{"num_hidden_layers": 14, "hidden_size": 256, "num_attention_heads": 2, "num_key_value_heads": 1, "head_dim": 128, "intermediate_size": 1024, "vocab_size": 2048, "hidden_act": "gelu", "norm": "layernorm", "norm_place": "pre", "norm_eps": 1e-05, "positions": "rope", "rope_theta": 70900.0, "rope_fraction": 1.0, "qk_norm": false, "attn_scale": 0.0884, "bias": "none", "tie_word_embeddings": true, "parallel_block": true, "extras": ["capped logits"], "init": "orth", "init_std_qkv": 0.0195, "init_std_o": 0.0, "init_std_up": 0.0195, "init_std_down": 0.0, "optimizer": "soap_variant", "learning_rate": 0.00421, "lr_mult_qkv": 0.4, "lr_mult_o": 0.753, "beta1": 0.95, "beta2": 0.99, "lr_head": 0.0146, "max_grad_norm": 2.0, "warmup_steps": 200, "schedule": "wsd", "decay_fraction": 0.603, "decay_shape": "sqrt", "final_lr_fraction": 0.1, "batch_tokens": 65536, "max_seq_len": 256, "doc_mask": false, "train_tokens": 548200000, "max_steps": 8365, "dataset": "wikipedia_en"}
Each number is 50 + 15 x the weight over its row's rms, rounded and kept within 0 to 99. Layers, rows and columns count from 0. The size before them is the row's rms in percent of the matrix's.

# up: layer 8 MLP up, 1024x256, rms 0.176, rows 308-320, columns 0-127
# down: layer 8 MLP down (transposed), 1024x256, rms 0.177, rows 308-319, columns 0-127
up308 098:41 38 48 52 44 54 34 65 37 49 65 48 68 33 59 34 34 35 55 32 51 58 57 14 26 40 63 46 65 57 82 23 56 33 41 53 49 85 67 62 65 62 57 39 09 20 54 71 58 52 57 76 35 48 55 38 43 38 52 22 59 71 48 75 38 56 53 57 66 70 63 67 57 55 51 27 74 50 55 47 20 51 23 21 27 38 53 56 51 56 77 51 37 65 32 50 44 66 39 58 71 45 61 39 34 48 56 65 61 65 31 41 39 19 72 46 61 24 58 48 15 65 49 48 61 83 52 56
down308 091:65 35 41 59 33 27 87 40 73 60 46 82 14 77 48 64 48 54 65 77 49 49 43 59 34 48 56 58 52 35 56 68 33 77 51 88 50 39 46 38 30 44 23 68 51 48 84 66 47 64 51 78 38 62 74 54 58 53 63 43 52 32 58 80 05 28 53 62 65 50 50 65 79 21 40 76 23 72 64 58 40 69 64 59 68 43 66 27 46 48 74 59 51 47 63 62 61 49 49 36 37 73 41 60 48 51 32 45 63 50 63 65 45 56 40 36 48 56 63 43 77 46 63 82 61 31 48 26
up309 097:49 60 57 37 34 66 34 71 75 64 21 52 53 61 24 47 43 31 50 42 59 60 44 49 30 39 62 25 56 31 44 54 30 62 20 54 57 54 74 39 29 50 84 49 48 56 45 47 54 80 68 54 46 68 46 59 60 55 45 42 35 11 66 51 32 51 42 77 65 66 36 57 73 31 52 45 46 24 44 43 57 31 39 40 53 78 47 33 26 29 49 31 45 76 49 57 48 49 53 77 74 62 19 29 21 70 53 67 51 47 36 36 35 55 70 55 24 26 62 39 45 63 74 67 39 51 41 89
down309 095:38 42 31 57 68 37 60 53 22 41 60 70 35 44 61 75 24 55 39 46 55 45 44 77 40 23 41 65 43 48 49 60 54 54 39 48 48 49 38 46 32 67 44 34 53 54 42 60 57 52 24 40 46 62 51 61 19 52 53 45 58 62 57 39 30 28 64 07 50 29 48 50 39 73 44 57 44 55 31 32 53 51 60 41 63 46 57 37 45 40 34 61 29 56 15 74 62 31 49 47 75 70 47 83 59 73 31 43 59 71 55 47 35 25 23 52 62 46 41 63 72 55 23 64 46 65 61 00
up310 101:54 41 58 25 48 65 72 87 17 59 65 72 53 58 45 42 27 38 62 67 51 43 43 73 19 43 31 53 42 19 56 49 37 33 25 69 49 70 56 49 44 37 48 48 49 35 33 44 63 66 57 71 45 50 55 29 75 61 56 35 54 46 39 65 33 29 39 59 43 67 66 64 53 41 57 22 53 36 65 55 62 41 57 99 39 52 40 79 45 37 31 33 44 51 49 60 32 52 55 45 52 51 52 58 72 22 60 74 46 54 52 44 60 28 48 71 26 78 34 39 64 62 45 18 44 33 36 74
down310 114:37 50 42 34 59 64 62 61 46 65 33 38 62 43 46 72 68 51 44 61 33 48 51 61 55 47 12 44 55 46 54 50 71 58 62 59 49 60 58 48 21 34 58 44 54 75 62 60 45 40 44 31 68 74 49 12 63 60 50 69 72 70 37 74 42 37 40 57 52 46 28 46 39 31 48 67 74 32 89 52 30 32 55 40 37 67 60 55 73 39 51 36 47 73 56 61 36 32 39 27 60 30 42 71 49 39 66 63 56 56 39 67 57 61 70 45 46 54 40 32 22 62 42 66 39 02 40 42
up311 107:73 33 55 43 28 61 43 45 67 44 51 68 42 69 51 39 25 45 72 33 45 25 65 51 57 67 25 47 44 23 47 66 81 31 63 41 59 55 77 34 59 45 56 41 13 73 65 26 75 58 56 28 27 42 62 45 52 61 76 50 23 45 29 59 57 56 16 50 54 50 41 36 63 82 56 30 50 91 64 32 40 49 42 61 27 46 45 72 58 35 45 49 62 75 38 53 74 59 54 52 46 59 48 21 58 48 46 65 64 62 65 26 57 63 50 62 28 50 48 52 51 46 39 33 60 42 49 45
down311 108:62 54 55 59 84 62 19 65 54 62 58 39 58 40 53 58 55 49 43 71 45 20 47 56 25 34 56 65 63 48 57 51 66 35 67 42 50 50 79 21 89 43 63 58 77 52 41 41 35 69 33 48 44 53 48 60 68 46 44 53 56 43 60 67 31 40 37 44 52 28 22 46 48 70 62 66 49 44 43 61 55 64 61 56 93 68 71 35 68 57 54 56 57 44 46 61 27 55 38 41 71 40 52 46 59 56 56 85 39 48 37 20 41 48 41 46 57 40 56 19 38 89 53 38 27 52 53 42
up312 093:43 63 50 39 37 55 33 52 30 32 33 67 03 31 55 48 28 34 40 59 86 36 49 62 43 33 56 67 69 62 64 65 50 66 34 41 40 79 39 66 60 27 65 52 41 80 67 49 43 46 47 35 57 23 54 34 61 31 53 64 61 39 24 30 56 54 33 38 53 57 56 25 61 59 50 60 51 29 46 50 65 52 58 54 45 33 39 41 45 20 39 29 68 28 44 45 59 57 27 51 46 24 42 68 33 75 40 76 39 63 42 64 42 37 50 50 59 59 47 52 42 38 59 36 30 39 58 74
down312 096:80 46 36 54 64 44 44 70 71 36 58 50 51 70 62 29 47 76 51 52 34 44 47 43 50 71 39 59 21 66 43 30 42 53 66 66 59 40 54 48 65 56 19 60 41 22 53 44 51 60 72 68 47 52 83 47 30 70 67 36 51 65 41 71 35 60 45 44 39 73 59 57 46 41 42 64 44 39 71 37 48 77 45 50 24 47 40 27 47 75 70 46 25 47 45 69 81 55 81 48 51 69 77 34 50 41 48 38 42 45 62 38 80 42 65 54 40 43 25 37 41 45 40 72 47 63 50 56
up313 100:25 35 11 32 65 55 57 92 30 40 55 54 54 59 58 44 42 57 55 39 67 41 46 37 41 65 40 49 57 28 35 43 50 27 33 59 39 56 81 57 49 70 75 46 38 27 39 62 41 47 61 32 61 16 22 35 06 49 60 49 30 27 38 62 52 49 39 24 64 59 59 45 44 53 84 41 38 41 25 56 63 30 61 77 14 54 46 46 62 57 41 41 68 65 67 85 44 43 24 64 57 63 26 54 60 64 48 41 61 31 61 56 61 59 46 65 44 61 66 36 42 54 57 52 63 46 61 46
down313 100:77 67 71 38 74 78 37 58 61 56 43 55 56 68 59 58 49 34 68 40 45 44 48 55 28 32 49 57 49 70 26 33 61 40 24 75 57 49 48 40 32 35 42 48 50 62 52 46 53 62 46 60 37 80 49 24 65 54 49 54 35 36 69 78 64 42 51 57 73 16 30 33 77 27 40 27 78 28 43 74 53 42 27 31 53 33 49 44 64 46 47 32 42 12 43 43 30 37 81 73 59 52 85 69 53 59 58 39 43 34 53 52 58 47 69 26 69 50 51 57 61 39 49 40 43 18 68 40
up314 098:28 59 67 35 55 65 74 27 50 59 58 39 58 38 37 58 63 45 52 38 30 31 43 37 56 32 61 20 73 37 34 26 33 53 47 37 44 51 23 65 75 71 58 35 54 27 56 22 48 63 63 61 63 47 51 38 60 28 72 71 60 51 48 70 65 33 44 76 33 29 40 36 81 49 51 49 45 56 70 43 52 77 37 64 38 63 35 72 47 46 44 41 38 36 76 38 53 30 58 45 77 58 65 42 48 29 56 57 59 46 71 68 57 84 39 24 37 80 57 34 29 29 71 47 51 48 51 93
down314 089:63 53 29 17 67 46 41 33 60 44 52 51 24 59 61 56 32 49 42 37 38 58 28 46 46 54 37 45 65 38 35 91 67 56 55 48 35 38 13 73 72 69 41 61 69 52 43 47 57 26 46 48 55 66 45 32 50 46 63 59 34 42 64 74 62 45 22 30 50 54 35 38 29 38 51 62 50 68 35 49 68 53 59 54 62 54 20 65 56 36 71 47 62 57 33 63 38 65 35 47 37 49 45 86 48 20 69 45 49 36 49 32 57 31 31 57 48 53 35 44 58 37 46 41 34 52 71 49
up315 103:47 46 39 60 59 48 29 87 50 43 46 66 54 47 62 57 42 37 30 56 35 46 51 55 58 26 58 64 36 40 65 57 31 47 43 46 38 45 28 34 60 49 29 35 50 72 46 59 66 53 49 53 49 68 69 37 38 71 75 48 71 61 44 38 46 28 22 44 60 43 47 35 54 57 52 59 34 36 55 57 90 63 63 81 34 46 59 59 38 54 44 19 46 26 33 49 76 62 27 64 74 54 36 37 61 46 47 43 53 56 47 62 50 52 81 42 43 33 46 39 27 44 51 22 45 71 67 35
down315 109:28 49 41 69 43 53 49 69 58 53 59 35 53 10 67 66 59 55 57 52 41 50 44 47 49 62 22 54 36 51 55 27 43 68 51 61 46 45 68 39 61 49 69 73 38 54 26 42 58 59 36 76 66 51 62 55 55 45 54 38 33 31 55 44 60 43 22 20 32 43 64 41 83 40 43 51 07 24 47 35 77 35 34 34 67 65 49 79 53 43 78 43 53 44 43 42 30 30 45 49 34 64 52 66 69 37 50 60 42 37 46 51 94 72 52 30 46 41 25 69 50 28 57 29 38 63 57 57
up316 104:49 54 52 49 48 46 25 64 68 32 50 64 53 58 70 47 45 63 55 59 42 58 74 48 68 79 47 48 49 46 42 72 61 66 39 36 45 21 44 62 43 59 48 56 48 53 58 29 68 41 36 65 64 30 40 18 30 46 43 40 35 64 39 66 51 31 41 73 74 74 58 49 68 52 44 24 53 34 65 30 50 44 49 44 70 38 44 53 45 76 51 45 51 58 43 34 52 73 25 40 49 59 57 58 29 63 56 19 74 51 59 53 37 43 62 79 58 43 38 19 46 21 61 38 52 49 48 00
down316 104:43 42 58 54 47 19 36 46 56 53 71 60 68 58 54 35 43 70 70 56 42 55 51 58 36 93 52 60 22 74 43 70 47 44 37 37 52 40 61 48 32 56 37 63 47 22 79 58 82 42 55 49 46 56 54 39 59 62 22 40 63 66 49 55 52 56 58 25 35 39 65 67 49 47 49 22 39 42 71 48 40 44 36 39 35 41 78 29 40 23 52 46 60 33 45 53 09 67 55 71 50 76 56 52 64 24 55 29 53 47 45 55 65 45 56 29 57 45 36 49 56 42 32 67 71 66 35 71
up317 093:56 44 46 55 63 44 74 49 26 56 28 37 50 24 23 65 41 41 61 61 27 64 67 41 66 35 55 57 58 35 34 18 49 59 44 27 45 72 87 82 57 63 40 55 49 80 64 49 78 58 41 33 39 45 78 36 70 41 55 45 60 77 53 63 47 74 43 52 54 51 41 21 57 39 35 59 43 36 63 55 64 31 63 17 51 35 56 50 42 55 65 49 39 68 42 44 56 45 46 40 63 68 51 55 69 67 44 50 55 79 29 67 67 48 65 38 59 48 67 27 60 59 34 30 43 68 57 56
down317 097:40 75 68 61 35 73 45 63 44 27 61 20 56 62 91 62 54 36 36 57 21 54 64 00 44 62 57 39 52 46 37 56 36 41 48 36 27 54 31 73 49 68 54 45 47 55 68 94 48 47 67 62 27 22 40 54 48 68 61 49 76 46 58 54 50 43 65 77 52 32 59 44 40 71 70 49 39 58 61 75 42 45 34 26 49 30 26 56 66 60 47 58 62 33 60 45 26 66 61 74 50 65 03 39 41 62 33 30 49 40 64 52 62 51 72 43 46 42 54 69 49 46 66 49 63 49 76 86
up318 110:54 59 62 30 32 68 69 40 39 43 92 39 53 52 37 99 51 77 75 59 56 31 67 49 80 66 61 57 54 43 50 57 81 61 41 82 44 42 31 75 64 54 57 80 43 54 52 46 27 45 36 71 73 47 53 36 42 46 48 62 35 58 43 45 42 56 67 40 20 38 38 38 43 25 58 27 51 49 31 76 47 49 48 51 41 43 59 56 42 30 48 53 22 72 48 35 46 44 47 67 52 54 34 45 61 58 29 25 58 50 67 38 65 54 47 40 58 55 77 37 67 63 36 57 45 80 29 48
down318 101:29 63 41 50 45 59 39 28 54 50 62 35 42 60 54 67 37 59 80 66 30 35 51 52 43 74 47 49 68 49 58 48 26 22 61 43 66 54 45 56 43 71 40 30 42 47 33 37 57 19 59 46 39 59 40 53 46 44 57 69 49 44 41 08 85 75 67 10 50 53 70 57 57 40 44 45 29 76 58 24 50 41 74 89 51 47 52 53 66 57 18 45 46 52 48 45 52 65 80 49 45 32 57 58 45 44 62 51 43 39 53 33 32 29 39 58 43 30 23 36 61 41 63 63 88 59 22 49
up319 098:64 35 44 36 44 44 58 28 45 52 21 47 52 50 45 55 36 29 46 46 48 82 57 40 67 55 50 33 43 55 65 64 62 48 58 67 44 21 53 23 73 31 55 80 57 41 64 70 60 46 70 49 60 63 77 19 55 34 35 67 57 35 70 63 63 22 40 71 17 22 32 58 54 45 62 36 22 42 40 75 56 64 26 72 36 32 67 67 54 68 59 62 24 54 53 61 57 45 36 26 12 52 48 49 64 38 54 72 52 40 33 36 54 65 46 47 32 74 33 45 74 50 39 77 50 71 76 43
down319 096:38 63 51 63 30 60 58 38 56 62 23 73 42 77 24 57 65 62 51 60 40 68 55 26 33 66 47 54 68 45 41 49 39 55 77 55 57 73 49 48 35 59 33 56 57 67 54 45 33 52 34 82 59 22 74 65 63 45 72 52 42 60 34 38 28 23 60 40 65 64 56 34 57 63 29 59 79 55 33 80 58 60 56 43 49 53 57 35 42 63 67 34 47 89 66 36 35 52 32 78 51 74 49 19 47 42 61 43 67 36 73 44 39 22 41 49 57 14 61 36 33 47 59 35 46 45 48 17
up320 102:57 52 56 36 70 73 53 15 58 70 27 75 55 60 27 55 37 36 64 46 54 54 50 33 41 50 52 67 42 38 61 35 49 41 53 64 42 39 36 71 58 41 33 52 64 63 45 34 53 69 69 22 63 36 87 31 17 50 39 73 46 39 48 53 53 62 55 42 51 41 69 43 49 51 60 52 32 55 20 56 55 73 36 42 42 44 56 31 46 50 52 55 86 49 66 78 47 44 42 41 59 73 38 39 30 37 44 53 72 62 60 14 28 76 61 52 47 59 56 61 50 43 48 53 45 57 66 46